config.toml
num_hidden_layers = 16
hidden_size = 512
num_attention_heads = 4
num_key_value_heads = 1
head_dim = 128
intermediate_size = 4096
vocab_size = 15278
hidden_act = "swiglu"
norm = "rmsnorm"
norm_place = "pre"
norm_eps = 1e-06
positions = "rope"
rope_theta = 10000.0
rope_fraction = 0.5
qk_norm = false
attn_scale = 0.0884
bias = "qkv"
tie_word_embeddings = true
parallel_block = false
init = "trunc"
init_std_qkv = 0.0212
init_std_o = 0.0
init_std_up = 0.0212
init_std_down = 0.0
optimizer = "muon_variant"
learning_rate = 0.0132
beta1 = 0.93
weight_decay = 0.0
lr_head = 0.00597
warmup_steps = 200
schedule = "wsd"
decay_fraction = 1.0
decay_shape = "linear"
final_lr_fraction = 0.1
batch_tokens = 131072
max_seq_len = 1024
doc_mask = true
train_tokens = 1097000000
max_steps = 8370
dataset = "wikipedia_en"
Each number is 200 + 40 x the weight over its row's rms, rounded and kept within 0 to 999. Layers, rows and columns count from 0. The size before them is the row's rms in percent of the matrix's.

# layer 5 MLP down (transposed), 4096x512, rms 0.0512, rows 2929-2947, columns 384-511
096,251,151,183,169,226,207,182,190,213,261,169,173,207,132,115,232,214,229,206,215,229,177,239,256,207,197,165,163,251,197,192,120,258,155,207,140,122,185,112,110,154,125,267,221,234,245,262,313,156,150,231,187,181,171,202,256,201,107,76,240,211,270,234,167,214,247,205,149,183,213,169,166,206,208,219,133,183,248,197,154,216,253,206,197,253,187,265,157,202,211,182,140,168,160,209,205,228,135,265,220,158,173,213,241,183,182,170,150,134,224,187,246,283,198,206,274,240,231,243,217,235,232,218,183,232,186,210,148
103,240,216,202,175,214,239,212,218,221,240,150,270,230,146,174,201,186,263,261,202,247,162,191,229,228,152,216,263,221,113,130,164,133,201,147,231,220,260,232,217,212,157,270,197,225,165,173,228,176,269,204,207,252,270,199,214,163,91,250,178,181,245,260,178,159,179,199,187,228,243,219,172,179,163,139,171,197,212,175,184,155,177,120,195,142,127,140,232,231,142,180,174,215,134,244,227,204,170,226,187,255,176,100,205,228,234,264,187,243,216,169,218,139,227,176,242,213,213,151,217,255,178,202,212,190,244,145,185
100,237,159,208,143,181,190,173,134,239,226,222,87,206,111,171,150,202,252,235,178,164,278,270,161,161,168,183,272,214,188,223,237,151,196,275,196,167,193,164,169,169,223,278,198,237,220,229,125,144,188,189,245,223,221,239,215,195,192,144,190,189,149,228,179,109,205,206,282,230,239,129,225,167,166,214,175,215,200,230,257,189,215,168,219,163,183,155,228,256,245,247,241,181,123,244,175,205,188,227,190,245,171,207,215,250,180,234,254,220,249,162,217,119,163,173,186,265,164,247,190,195,226,162,216,187,197,226,200
100,167,176,255,206,189,165,219,193,156,99,202,176,213,168,214,184,212,204,202,179,199,235,240,281,207,195,148,170,188,298,219,192,169,134,192,225,176,185,216,130,190,217,157,172,225,185,198,223,240,218,251,178,192,210,206,154,242,114,208,236,198,198,219,236,191,240,165,167,245,151,128,190,186,208,152,273,137,182,196,170,175,176,199,139,139,105,178,194,195,203,158,192,169,206,253,178,207,261,237,188,190,228,178,219,164,146,189,211,124,198,241,191,208,257,286,178,238,257,273,259,174,135,201,212,186,204,216,214
099,157,210,195,179,210,139,181,166,207,191,141,178,170,129,207,220,189,157,200,82,177,224,169,241,205,202,239,132,200,174,206,154,166,227,226,153,232,224,142,217,225,220,181,182,148,216,219,175,191,148,222,164,186,157,184,141,198,154,148,197,174,117,199,172,110,221,152,272,225,284,199,238,198,174,183,184,185,298,162,275,163,218,136,195,238,202,189,173,220,161,248,208,208,172,216,167,193,231,198,205,191,212,230,267,172,149,122,221,157,213,228,201,242,180,189,234,267,154,192,173,185,179,201,178,244,203,279,236
099,185,143,174,260,189,182,180,195,203,120,199,211,159,162,152,201,213,275,163,153,256,240,203,283,222,190,180,242,90,312,198,274,247,132,165,205,229,289,153,180,226,262,173,193,206,230,221,218,227,114,168,247,188,196,139,197,122,250,216,180,171,184,213,215,217,188,147,159,229,257,205,189,213,164,175,229,179,341,259,274,217,176,182,189,227,252,174,208,205,209,215,155,225,229,170,247,290,201,208,178,198,188,121,208,232,251,202,158,231,190,237,170,191,177,279,195,198,191,203,161,220,281,140,106,174,195,237,168
098,230,209,254,195,212,229,193,178,211,167,209,209,220,197,203,221,202,194,169,186,194,194,165,300,245,231,155,179,182,211,220,143,211,226,235,247,191,246,192,220,200,168,291,154,217,186,246,280,249,155,134,311,174,159,248,211,216,268,184,169,255,239,140,165,156,146,258,247,285,236,205,92,222,170,270,230,184,195,268,197,147,172,324,172,198,154,256,197,164,196,250,161,191,288,270,212,194,156,148,196,203,195,190,197,233,229,216,172,119,219,188,225,213,267,246,233,217,116,207,210,174,211,227,195,228,193,236,182
096,199,228,200,218,191,226,234,165,274,204,169,200,274,249,282,257,184,160,258,152,186,193,141,190,159,206,234,307,208,273,284,186,145,236,196,202,305,156,221,146,171,192,183,235,195,209,167,177,208,234,231,201,211,218,287,206,242,202,148,254,210,195,221,215,214,267,210,165,171,232,190,144,202,153,156,192,158,177,241,263,273,200,249,198,198,232,224,178,120,146,169,206,269,168,253,210,203,182,268,162,259,260,235,181,203,262,266,205,207,220,238,161,140,153,206,279,203,193,150,241,153,198,160,187,230,210,141,143
102,274,214,189,306,165,128,163,166,204,166,166,130,238,166,208,195,223,267,122,149,241,196,184,273,199,156,244,193,153,161,191,234,201,82,191,208,227,150,227,227,180,177,224,255,168,253,263,214,138,143,249,227,194,234,155,240,193,119,216,229,192,227,175,164,226,159,228,262,200,253,153,70,191,154,230,169,187,183,159,191,148,105,234,200,138,193,271,175,223,125,229,259,186,199,218,118,220,214,204,230,207,208,162,198,225,144,252,253,201,204,230,223,267,233,232,225,196,208,146,149,165,205,194,218,220,242,277,142
098,232,204,205,188,217,264,313,142,216,207,172,226,200,199,209,190,186,211,143,202,189,163,202,197,164,202,222,209,183,167,168,228,146,263,249,224,244,250,171,223,264,216,221,125,216,194,209,132,180,152,338,225,134,219,247,211,274,176,115,139,194,165,194,191,216,93,244,185,235,153,151,275,193,194,188,195,204,179,190,198,195,234,188,182,122,268,215,228,204,196,191,201,158,198,128,154,200,137,211,203,175,296,211,193,200,193,292,248,232,165,186,245,209,194,185,167,201,213,204,188,212,180,182,174,220,192,235,217
102,129,189,139,207,196,222,198,202,118,240,166,190,212,180,170,171,197,291,169,222,164,246,261,251,184,172,194,202,173,191,238,150,181,208,165,209,212,213,212,184,205,166,173,148,192,266,116,191,191,153,171,187,196,225,265,184,219,177,206,227,199,146,272,210,219,238,242,247,255,170,148,259,297,227,255,228,271,167,182,163,267,263,178,196,220,251,236,154,214,202,202,120,208,163,163,222,147,185,197,206,216,280,276,207,197,141,236,200,124,239,240,196,252,109,153,266,160,207,252,281,309,172,170,206,223,231,127,191
097,190,251,138,179,206,158,215,189,191,106,163,195,168,191,221,192,216,188,234,168,219,150,222,130,194,241,202,174,174,191,175,262,188,194,199,136,198,183,157,200,228,238,190,247,190,191,225,219,263,231,161,227,194,206,153,185,172,203,221,192,167,168,113,212,276,192,189,145,183,171,177,134,192,126,214,176,181,232,179,188,336,197,215,132,202,130,238,155,147,185,145,195,262,227,211,215,165,181,240,199,178,216,161,150,218,202,125,218,246,209,190,181,243,213,193,263,224,142,158,176,215,187,146,167,156,225,176,189
098,210,89,179,236,183,202,217,199,192,193,265,150,282,178,164,246,227,228,175,258,275,176,190,195,188,118,218,206,249,227,207,206,222,223,251,149,228,331,183,270,247,222,227,229,197,187,211,201,156,127,161,178,215,202,171,133,226,223,230,219,194,237,227,213,126,201,246,132,173,174,222,174,243,225,237,173,192,239,242,207,129,183,201,193,182,191,195,248,258,198,148,185,272,231,255,156,209,149,195,177,206,222,170,230,128,179,208,191,175,262,192,148,224,163,259,232,189,165,144,245,192,219,233,195,182,179,264,198
101,193,192,171,226,179,147,242,82,232,271,277,277,199,209,206,211,227,216,166,237,152,216,275,201,228,123,229,221,210,226,171,204,163,199,200,288,247,168,177,91,199,186,211,241,127,185,223,167,217,183,150,165,200,241,192,172,221,225,209,193,221,161,192,175,208,211,223,188,106,224,212,185,289,193,210,142,179,184,260,253,203,238,226,235,176,161,136,177,236,223,170,220,235,185,134,132,226,186,208,184,257,227,164,203,191,217,129,201,204,293,193,220,204,132,256,259,221,146,181,187,189,175,164,192,206,206,182,187
096,200,197,162,179,243,175,255,202,161,208,258,156,195,166,185,198,230,300,226,152,127,242,195,206,214,208,166,182,169,271,217,186,221,181,176,75,208,209,163,229,143,184,197,236,223,142,254,199,193,239,179,156,191,219,238,246,233,211,215,160,210,185,192,145,168,158,184,216,165,204,196,216,191,211,210,186,253,231,295,172,153,286,253,185,203,229,225,164,188,231,238,219,170,276,187,249,204,205,240,237,217,216,280,233,187,139,198,201,164,222,247,171,239,145,200,156,173,149,143,253,236,166,137,211,191,208,220,196
105,227,222,191,131,265,217,180,241,188,204,233,197,312,186,161,179,153,220,233,241,137,141,176,172,329,148,238,257,255,288,173,176,129,257,169,198,196,157,289,140,220,250,256,167,175,145,193,188,218,201,251,206,116,121,185,156,201,188,214,222,173,215,195,211,237,232,269,187,248,147,256,198,116,233,274,135,213,223,238,149,243,131,193,243,189,176,194,191,256,119,276,217,196,197,165,248,250,221,222,155,173,184,253,166,235,171,201,186,173,189,251,146,219,191,158,216,184,158,241,267,176,189,172,214,211,211,218,212
099,170,226,236,288,168,215,199,175,198,227,161,230,194,206,251,206,258,244,251,169,207,244,200,213,138,224,161,201,177,181,205,133,171,230,261,212,243,225,322,181,215,168,189,205,181,194,190,198,250,216,198,169,163,206,137,183,239,190,238,195,158,265,222,203,109,166,87,179,227,231,240,172,180,268,150,191,142,193,223,231,138,188,251,170,202,261,201,226,231,255,196,131,165,188,150,253,187,201,199,201,213,176,230,198,207,212,216,184,191,216,194,258,207,177,179,154,218,164,251,306,219,160,180,157,174,164,198,243
099,163,233,212,184,189,182,222,181,177,176,165,155,210,259,198,191,219,203,208,174,182,226,201,177,189,199,190,167,142,203,213,231,136,243,235,161,249,154,182,231,233,243,189,209,167,127,333,184,292,201,193,189,214,158,175,225,139,211,198,198,218,207,251,160,223,257,221,203,111,180,190,149,156,238,123,173,253,87,143,187,164,263,194,211,161,142,154,207,178,225,252,226,197,231,257,162,135,208,166,269,181,205,218,159,237,248,234,153,188,200,227,150,146,152,161,204,238,129,174,276,189,217,191,223,164,234,167,153
096,266,179,183,187,299,222,218,202,230,115,225,127,192,240,236,154,206,232,224,218,112,228,221,164,205,98,216,230,219,138,198,214,159,177,127,224,205,126,163,200,207,103,226,232,191,196,236,177,263,180,151,250,205,223,224,226,156,227,300,243,248,230,252,229,179,201,168,215,223,198,225,247,200,210,165,187,279,221,278,184,204,170,208,177,193,271,235,246,249,169,239,215,205,159,136,245,157,224,194,141,249,86,201,215,202,136,201,215,195,280,203,150,109,210,209,245,186,185,184,243,257,215,189,230,226,168,182,196
# layer 5 MLP gate, 4096x512, rms 0.154, rows 2930-2947, columns 384-511
100,217,212,333,180,232,233,212,230,95,210,178,174,208,219,223,162,157,184,251,157,154,188,208,270,238,158,222,234,161,266,245,218,186,201,164,215,230,200,245,153,235,167,211,209,231,168,227,167,197,205,85,108,216,166,217,205,195,189,208,200,230,243,201,148,242,175,235,128,235,134,199,142,200,161,149,209,199,140,168,231,207,145,145,194,283,170,229,170,250,223,224,179,219,152,119,208,224,134,215,230,193,238,195,130,150,213,265,207,217,268,237,176,183,239,121,166,196,184,93,198,170,260,162,195,299,176,173,192
099,165,219,244,205,254,138,142,265,247,204,155,201,203,193,161,163,148,233,173,167,231,210,196,190,195,225,188,207,202,180,265,189,239,241,246,138,178,125,250,202,218,173,157,175,160,226,215,255,193,207,113,228,164,138,191,237,224,163,161,177,205,232,163,161,250,219,200,187,266,196,185,161,166,282,208,188,214,191,186,164,140,146,158,147,222,169,218,130,253,271,260,193,246,228,105,213,262,253,172,205,149,225,222,154,155,289,146,184,160,203,203,222,227,200,243,157,180,233,170,178,191,224,209,255,170,190,236,227
101,121,228,204,221,199,261,274,164,195,254,201,206,229,268,201,197,192,223,166,243,199,230,141,173,167,134,197,202,240,234,257,262,186,192,250,227,183,259,193,181,241,123,164,157,156,211,194,203,133,124,221,203,219,224,234,187,172,135,131,166,217,315,166,226,256,209,247,233,177,244,168,175,184,154,140,228,219,200,199,240,138,244,227,282,243,215,201,245,192,164,208,217,208,268,323,241,240,201,172,180,206,166,248,227,207,199,237,161,154,210,163,114,227,215,140,220,232,237,167,243,179,234,184,163,179,237,242,193
101,119,215,183,165,214,188,175,149,227,230,217,248,283,253,226,149,199,221,215,230,147,193,173,194,187,176,171,223,204,206,259,177,205,141,203,209,182,217,181,240,219,182,192,167,216,239,243,205,203,189,237,202,237,208,136,213,98,215,191,170,175,223,179,224,169,257,210,166,148,220,225,139,237,195,169,212,127,171,250,198,273,153,207,204,275,243,189,231,198,246,270,259,137,221,213,217,178,211,206,306,280,190,223,248,175,230,202,217,240,231,241,172,127,133,194,201,197,200,266,138,151,148,133,152,259,206,175,234
101,145,196,203,155,249,184,164,176,223,221,232,165,234,180,193,194,218,274,51,224,191,249,182,175,235,234,223,134,200,206,204,121,124,139,226,206,211,182,244,225,194,184,177,211,217,280,105,192,183,219,193,213,209,234,173,177,245,145,253,164,201,267,281,101,91,206,193,156,203,155,224,167,217,206,258,133,152,279,152,220,185,185,203,263,194,221,201,215,218,239,150,204,153,165,225,215,186,203,150,170,200,221,211,205,196,187,213,113,173,183,214,176,177,189,229,153,221,144,159,220,199,273,172,160,142,207,225,221
100,215,172,132,256,214,210,210,208,209,224,94,170,239,280,157,230,120,230,253,263,149,213,230,264,173,153,247,166,223,255,275,232,193,195,141,251,125,244,179,218,163,184,149,197,201,238,209,152,205,270,183,257,153,279,206,124,163,200,179,162,260,239,158,146,159,146,219,227,157,200,231,113,270,176,243,128,237,162,190,177,116,176,172,167,175,269,117,192,189,150,192,215,134,180,238,218,195,235,197,247,158,275,180,207,171,223,204,235,179,209,208,208,167,126,137,253,268,192,208,169,210,287,157,232,229,252,204,229
102,240,101,218,207,258,276,103,150,184,237,165,202,229,177,159,142,249,242,197,196,208,216,170,177,175,192,211,240,200,162,272,231,127,193,215,180,185,146,139,103,195,188,209,190,241,207,234,166,240,268,208,291,189,230,210,180,295,204,146,160,192,235,173,209,173,196,191,152,226,174,207,190,226,159,166,150,194,255,231,130,179,152,230,207,258,285,229,279,235,183,205,189,212,256,273,209,197,240,200,253,198,256,257,267,220,189,215,192,269,174,223,236,237,242,292,238,174,219,115,202,275,189,149,176,184,138,128,267
103,144,235,180,188,229,218,224,256,215,176,209,200,207,222,234,269,146,187,185,219,187,206,170,139,234,191,239,184,192,182,231,208,225,216,150,208,177,147,200,187,234,260,190,173,211,148,237,126,210,215,196,232,165,215,222,199,185,197,227,156,221,256,204,116,233,152,213,149,185,229,239,204,105,206,142,181,186,163,158,223,143,167,161,172,246,241,188,130,241,176,216,91,214,137,226,191,202,130,210,221,169,255,170,224,211,185,269,143,179,223,282,221,239,164,262,217,180,200,125,264,183,143,197,154,221,203,172,205
098,205,204,183,222,232,214,198,124,248,127,207,201,241,96,173,280,165,239,147,215,148,177,141,263,158,214,215,211,202,265,245,273,202,174,129,170,167,193,166,199,231,220,218,154,201,188,171,261,216,238,266,182,212,141,178,210,172,270,190,214,214,180,237,137,119,148,173,211,191,159,204,114,142,220,135,229,256,149,203,147,247,201,168,154,178,233,242,174,144,267,220,151,202,181,137,211,150,248,235,241,202,223,210,138,225,169,135,184,257,175,189,172,129,223,216,178,279,193,191,211,160,180,288,204,229,160,171,253
103,255,198,187,214,209,187,175,186,180,129,155,250,253,168,208,231,147,196,194,289,215,286,183,261,167,202,139,218,200,225,235,194,206,196,231,116,232,198,170,234,163,167,207,176,196,166,150,173,211,208,215,252,168,314,209,174,139,215,173,236,145,206,182,220,219,217,173,143,141,259,190,241,230,249,189,264,179,180,195,225,152,221,152,119,268,257,263,206,204,203,230,215,188,232,193,210,143,185,171,163,119,161,138,246,200,138,262,212,104,188,279,120,247,203,246,210,156,182,282,195,202,206,160,172,242,161,161,208
095,221,236,237,184,212,270,161,188,230,125,153,159,215,200,209,235,191,157,164,170,157,276,201,190,221,208,192,204,159,140,188,122,146,180,244,197,161,219,158,213,145,105,174,255,211,136,315,257,196,186,157,187,244,146,168,190,91,212,167,205,175,236,208,280,175,213,175,183,198,157,253,228,270,188,197,286,215,246,192,132,292,179,199,248,183,194,232,199,35,196,252,201,225,216,175,210,226,174,127,239,244,152,153,278,161,170,158,259,158,202,172,171,173,192,244,250,157,173,239,230,198,159,172,200,178,226,200,209
098,262,227,150,204,200,116,267,209,196,239,210,210,186,226,222,159,160,145,264,117,188,214,182,185,235,198,177,180,178,173,217,208,266,188,190,242,168,143,184,156,188,238,203,191,153,98,137,217,218,239,284,263,178,183,177,284,175,215,145,185,199,122,193,206,180,184,182,231,255,217,170,176,186,200,209,240,221,214,183,207,192,183,233,185,228,225,159,174,224,239,302,177,145,204,193,282,101,230,210,225,187,131,269,180,146,184,205,199,194,195,146,215,137,251,176,157,149,227,170,149,199,191,183,231,163,236,228,193
102,208,156,249,268,207,147,281,152,209,120,182,269,206,178,233,176,221,230,182,246,188,203,212,185,211,165,201,203,231,199,171,219,230,152,205,257,172,114,173,258,171,197,175,193,131,180,164,130,193,217,146,149,196,261,261,198,170,168,270,206,139,145,219,232,197,268,205,108,138,243,186,200,172,230,232,79,270,197,209,248,242,238,132,215,145,142,178,246,254,216,134,224,158,246,192,175,264,242,166,211,235,203,257,135,203,145,223,251,163,212,239,197,188,254,189,149,215,195,173,214,196,249,210,141,227,269,199,264
099,216,218,162,255,205,122,166,186,146,226,265,164,181,234,246,215,224,206,188,283,263,231,151,208,208,186,126,207,308,173,269,179,275,219,196,221,212,237,155,172,158,183,196,223,257,142,198,139,255,186,251,257,142,157,215,166,274,175,102,187,257,218,232,243,130,123,184,183,144,309,242,200,171,161,235,262,166,238,205,119,176,140,243,248,171,157,195,167,208,213,156,192,244,155,247,257,232,184,204,191,182,175,167,231,221,267,202,217,164,192,243,191,184,205,245,164,174,214,269,253,191,134,218,248,217,272,197,222
107,194,159,122,198,265,143,191,242,176,205,193,233,236,155,211,196,244,180,266,210,226,191,212,217,149,302,133,206,248,285,116,182,213,219,190,188,159,209,223,146,106,249,261,244,158,159,160,215,188,177,221,258,172,178,209,198,196,128,199,167,238,253,248,184,209,293,221,134,178,134,178,225,209,217,170,175,163,245,180,162,163,205,174,224,215,134,202,230,171,203,169,162,175,205,155,167,116,197,204,173,216,197,137,233,127,222,120,236,232,207,169,242,191,205,174,218,155,172,161,232,243,163,199,199,183,198,291,221
098,205,172,184,181,241,136,222,223,195,180,203,222,211,246,177,108,175,214,208,181,171,167,199,171,213,191,188,159,218,294,178,181,207,148,250,221,208,174,145,157,150,192,191,146,210,255,180,176,229,191,221,204,184,161,208,298,236,205,180,172,254,253,201,186,210,165,195,166,246,195,209,254,156,184,247,204,195,260,209,279,132,201,221,159,247,160,168,229,199,229,175,239,189,253,178,171,185,154,234,228,211,225,227,256,277,192,236,193,247,181,243,195,171,156,270,280,153,219,184,131,90,150,270,243,223,214,188,264
097,266,156,144,219,156,189,167,186,199,209,210,196,199,218,151,198,165,308,161,231,219,190,226,224,160,230,207,205,247,245,169,220,172,227,224,228,198,298,235,210,114,253,284,227,218,260,244,203,204,199,175,148,219,239,219,145,263,180,157,223,256,157,165,269,180,195,140,220,250,287,260,146,187,225,219,155,184,217,240,190,214,176,218,162,183,232,219,205,248,192,225,210,212,175,168,224,197,153,174,246,261,197,168,208,250,223,209,215,155,205,177,209,140,158,240,188,246,203,257,196,173,188,147,190,228,197,169,187
097,182,174,149,242,269,183,227,213,144,184,168,170,185,148,156,226,294,180,167,244,194,169,161,170,223,137,165,195,222,200,210,177,159,218,269,248,178,205,250,157,171,189,203,250,208,216,221,176,265,253,195,256,115,209,113,144,189,131,242,154,106,161,199,178,199,144,189,171,210,211,244,172,235,175,255,198,215,203,280,206,124,135,209,163,131,216,212,203,199,200,255,227,180,184,204,204,164,210,203,185,192,162,231,242,208,241,216,160,306,186,190,174,169,187,178,182,224,203,221,146,210,132,174,253,228,166,123,201
# layer 5 MLP up, 4096x512, rms 0.156, rows 2930-2947, columns 384-511
104,146,168,244,228,213,205,140,206,226,217,204,236,204,150,286,229,239,221,241,236,222,157,152,195,240,199,260,215,249,233,175,168,181,182,177,102,155,224,142,218,110,226,154,189,224,214,147,212,162,192,162,238,277,209,161,240,216,107,179,244,189,227,254,218,200,155,224,178,247,193,208,184,257,195,131,114,204,277,216,246,207,234,201,216,190,161,225,280,176,216,130,157,195,161,216,247,182,245,255,245,220,130,106,210,210,102,170,228,270,214,212,216,217,222,237,188,140,179,267,229,165,186,181,170,199,222,162,121
102,266,207,200,237,132,266,168,166,168,233,223,153,210,210,194,141,161,179,270,149,247,182,177,262,212,197,227,255,231,210,196,278,127,176,271,236,214,276,191,242,316,248,261,278,289,282,188,174,223,249,204,243,230,194,138,193,160,200,248,191,234,93,230,242,168,189,135,191,123,239,162,251,245,189,164,119,197,239,207,282,245,182,209,232,167,196,216,219,147,204,183,275,153,181,244,208,254,177,170,205,269,239,247,184,253,164,244,147,251,293,205,159,171,249,129,230,193,151,140,259,266,191,263,183,218,235,190,203
100,220,265,204,199,186,130,183,199,266,125,196,203,239,177,214,237,112,200,193,230,195,157,207,259,172,202,233,212,214,222,209,195,207,183,214,236,170,194,224,144,217,314,159,227,177,189,240,202,240,195,231,221,231,165,191,94,207,192,248,205,304,245,196,255,215,151,210,172,216,172,210,253,163,193,230,199,124,180,269,239,174,177,170,228,194,244,192,183,198,206,179,239,226,168,250,156,221,212,251,207,150,228,211,190,177,200,228,178,121,122,200,221,179,137,193,237,158,203,169,256,135,192,139,96,238,230,223,203
098,189,174,200,130,208,209,231,158,146,202,212,193,209,140,240,222,230,203,225,201,111,165,190,164,181,193,243,147,199,154,235,130,185,141,222,214,180,177,258,228,168,267,77,211,224,221,199,182,151,261,214,174,247,242,202,230,191,210,250,270,242,193,229,162,168,180,168,235,199,263,224,151,199,166,181,195,118,177,154,223,231,179,190,234,200,209,186,224,201,250,314,182,169,209,198,192,199,285,279,246,210,153,265,227,262,160,209,267,148,167,223,216,227,259,201,179,194,219,210,161,191,206,198,140,151,192,221,169
099,158,201,238,158,100,153,236,245,233,195,233,212,226,205,149,239,228,238,181,203,160,247,211,158,239,226,202,158,172,221,207,187,151,192,194,236,234,198,170,179,166,264,213,200,185,235,205,205,218,188,145,178,207,171,261,178,224,278,159,175,226,225,233,132,196,136,184,186,204,204,240,151,175,102,221,191,228,229,213,187,248,254,241,180,218,157,148,288,231,253,200,194,158,168,247,199,226,213,176,192,247,212,196,183,234,241,270,230,216,216,157,209,249,205,239,148,208,179,209,290,120,207,248,225,189,216,171,218
100,232,188,221,158,117,148,262,253,246,116,187,196,136,228,180,171,209,195,190,249,141,185,218,126,193,164,196,107,212,102,220,134,184,228,231,205,209,241,147,187,216,216,176,200,220,265,184,161,179,201,188,251,184,173,133,193,208,167,214,194,165,165,240,234,223,219,120,186,226,212,226,309,155,219,181,198,237,223,129,183,175,252,164,183,285,163,132,148,153,238,154,191,174,149,214,170,157,193,219,216,217,181,170,216,215,167,188,218,166,220,238,218,219,202,206,162,105,235,193,195,229,178,159,154,240,179,224,175
100,176,182,215,219,216,237,242,209,254,111,143,152,191,124,244,182,207,142,205,186,197,193,206,202,212,194,169,203,276,148,213,137,206,245,129,267,158,138,179,322,223,109,133,236,222,146,210,199,298,142,244,272,128,184,249,241,200,273,227,182,159,185,161,222,137,164,251,196,191,190,191,220,225,133,199,212,199,191,244,268,163,164,264,192,217,193,172,211,249,218,175,200,202,266,223,172,212,257,229,236,260,213,174,140,234,287,158,202,171,175,215,241,265,199,261,195,195,189,169,157,206,235,303,186,188,122,176,174
103,257,204,244,222,149,160,223,185,209,181,109,174,149,211,204,176,264,179,197,213,191,218,111,230,152,200,89,162,207,245,183,189,175,147,214,108,241,191,190,223,226,207,246,212,149,148,223,276,220,167,178,251,299,159,239,157,166,183,197,179,246,190,236,207,276,187,148,149,172,191,206,186,237,134,195,227,236,245,175,182,210,201,158,198,157,165,169,219,211,172,138,178,151,206,227,244,172,137,198,197,222,127,232,270,177,248,220,245,208,168,192,226,245,186,207,249,220,162,218,163,242,269,242,264,214,254,183,131
098,244,227,212,226,145,272,192,141,227,188,227,161,152,170,163,242,211,192,185,202,197,192,182,217,223,244,138,183,243,212,190,248,228,205,174,207,242,186,219,246,199,216,214,203,140,168,191,151,139,229,247,254,146,226,228,201,196,187,170,222,234,212,259,284,233,233,134,251,208,176,201,148,133,245,208,161,188,150,197,167,230,180,255,168,212,207,304,191,150,188,206,137,214,214,198,218,273,199,205,198,166,213,108,230,303,141,139,198,171,265,192,156,212,273,167,175,232,161,233,207,219,268,154,185,323,227,176,219
104,190,220,132,151,139,216,195,240,238,176,138,303,185,221,204,144,217,188,207,185,130,237,220,231,206,155,254,266,87,219,239,116,212,206,168,177,201,171,266,301,263,172,221,152,248,164,220,173,215,174,198,190,264,223,158,285,208,220,179,206,218,207,219,240,116,230,143,229,194,174,156,218,214,211,245,217,211,248,94,237,215,216,185,125,213,260,236,132,246,203,207,240,202,127,225,176,159,225,244,176,180,215,238,105,233,214,186,172,95,274,317,211,197,190,186,202,215,257,236,182,235,259,192,159,239,201,173,267
098,190,227,222,213,100,191,233,169,220,220,210,193,206,223,217,150,259,191,172,148,162,193,237,127,217,194,72,115,186,203,168,281,226,185,147,203,200,169,196,195,204,196,212,194,218,156,169,258,256,249,211,201,221,191,177,199,183,240,214,254,154,274,172,218,226,98,198,166,259,208,247,245,229,175,189,186,272,230,237,198,223,220,262,144,249,154,254,188,153,205,229,130,254,222,214,177,138,207,225,190,224,210,174,214,222,193,148,142,164,180,236,196,158,210,209,107,228,150,215,213,258,176,223,173,209,143,141,208
096,163,166,130,217,238,204,249,230,173,152,193,152,130,191,223,180,206,176,201,222,163,233,208,266,161,189,188,191,271,190,193,166,253,195,270,173,161,231,178,222,186,146,179,181,216,230,186,135,154,192,234,217,151,280,284,234,223,231,212,211,238,193,207,161,226,251,143,200,184,265,233,211,246,182,290,192,298,144,173,258,133,204,213,309,171,219,237,267,199,145,229,247,278,200,251,187,285,156,193,191,192,271,171,128,148,224,257,251,220,269,207,304,284,171,120,229,224,179,163,226,234,227,167,229,233,211,213,252
097,255,169,126,220,173,195,224,139,210,221,185,261,223,290,171,168,193,283,266,157,193,220,214,147,252,202,193,245,196,230,195,226,171,217,270,201,255,203,215,110,207,201,275,220,201,224,159,196,172,196,218,266,139,212,159,226,262,154,232,217,255,196,252,230,242,200,170,119,114,189,184,177,214,182,126,236,159,177,240,195,220,202,233,265,164,140,147,202,274,188,212,171,191,121,236,184,283,102,263,287,192,266,191,218,157,221,151,216,207,174,240,209,185,167,237,223,147,196,122,280,206,149,215,232,223,183,154,202
098,174,171,204,223,195,246,182,133,139,180,172,199,198,255,194,187,154,115,197,236,283,140,182,176,151,209,230,190,242,223,233,190,227,216,132,235,201,236,264,274,167,183,187,228,184,259,214,218,229,202,251,213,257,193,152,245,290,279,187,238,191,109,274,146,205,312,137,185,208,160,139,224,144,219,198,297,194,152,158,198,198,140,195,200,214,189,261,185,196,136,230,260,179,237,163,173,177,217,258,186,240,174,160,197,157,206,197,195,208,170,214,280,267,186,165,195,198,146,210,242,145,212,174,232,211,189,183,238
106,175,241,292,201,169,151,111,208,247,193,167,111,193,184,214,187,207,222,250,225,179,195,145,211,254,136,162,138,200,238,214,181,175,227,155,211,244,214,177,191,229,217,248,147,151,181,204,141,232,250,243,170,227,239,225,127,215,165,292,217,230,201,213,154,138,242,189,149,177,174,157,166,149,260,233,210,204,289,187,220,142,234,240,270,197,224,148,152,219,229,208,183,285,243,128,157,164,142,233,213,255,230,122,165,210,195,202,133,188,232,175,113,169,244,160,165,206,164,237,181,193,191,248,187,176,163,170,143
097,187,106,249,284,155,137,144,199,174,176,126,271,240,209,176,244,252,199,157,242,185,196,214,227,176,168,223,156,212,149,238,167,195,193,259,138,222,236,231,173,186,158,298,199,218,267,187,222,184,256,185,225,141,193,153,241,236,222,178,184,172,188,115,254,151,169,186,238,182,235,178,216,182,205,139,121,182,237,212,177,183,180,196,266,147,203,267,194,182,171,194,144,183,200,198,278,176,257,170,121,189,138,200,241,234,197,139,282,95,259,177,177,171,281,166,189,208,212,185,220,220,210,218,169,248,196,203,154
096,224,230,177,210,127,202,203,187,163,224,175,162,168,225,229,179,222,192,127,174,250,150,134,159,91,184,217,175,165,217,187,146,147,136,247,244,164,150,201,235,146,156,191,277,239,166,229,221,228,254,252,193,130,138,225,194,175,229,151,193,191,191,252,252,199,226,164,205,194,256,268,194,162,228,189,162,191,197,208,167,161,261,204,277,158,203,155,197,164,207,229,198,176,144,230,229,182,199,97,232,284,168,205,280,216,207,221,169,149,187,203,171,207,205,210,201,213,193,242,226,190,201,253,163,143,213,166,198
098,191,184,192,228,191,241,145,157,222,192,298,160,165,195,171,134,214,150,89,233,238,169,227,186,215,169,227,199,205,163,171,179,183,189,206,212,167,256,226,243,199,215,106,220,162,191,225,185,229,266,148,202,163,206,152,192,257,184,190,189,178,197,216,125,248,192,205,157,217,154,199,268,202,230,104,242,211,182,187,223,275,237,207,128,162,198,152,207,162,221,246,164,155,177,141,236,161,196,201,178,256,182,173,252,196,157,145,190,220,171,143,130,181,193,261,185,204,170,184,136,188,244,167,162,141,203,232,203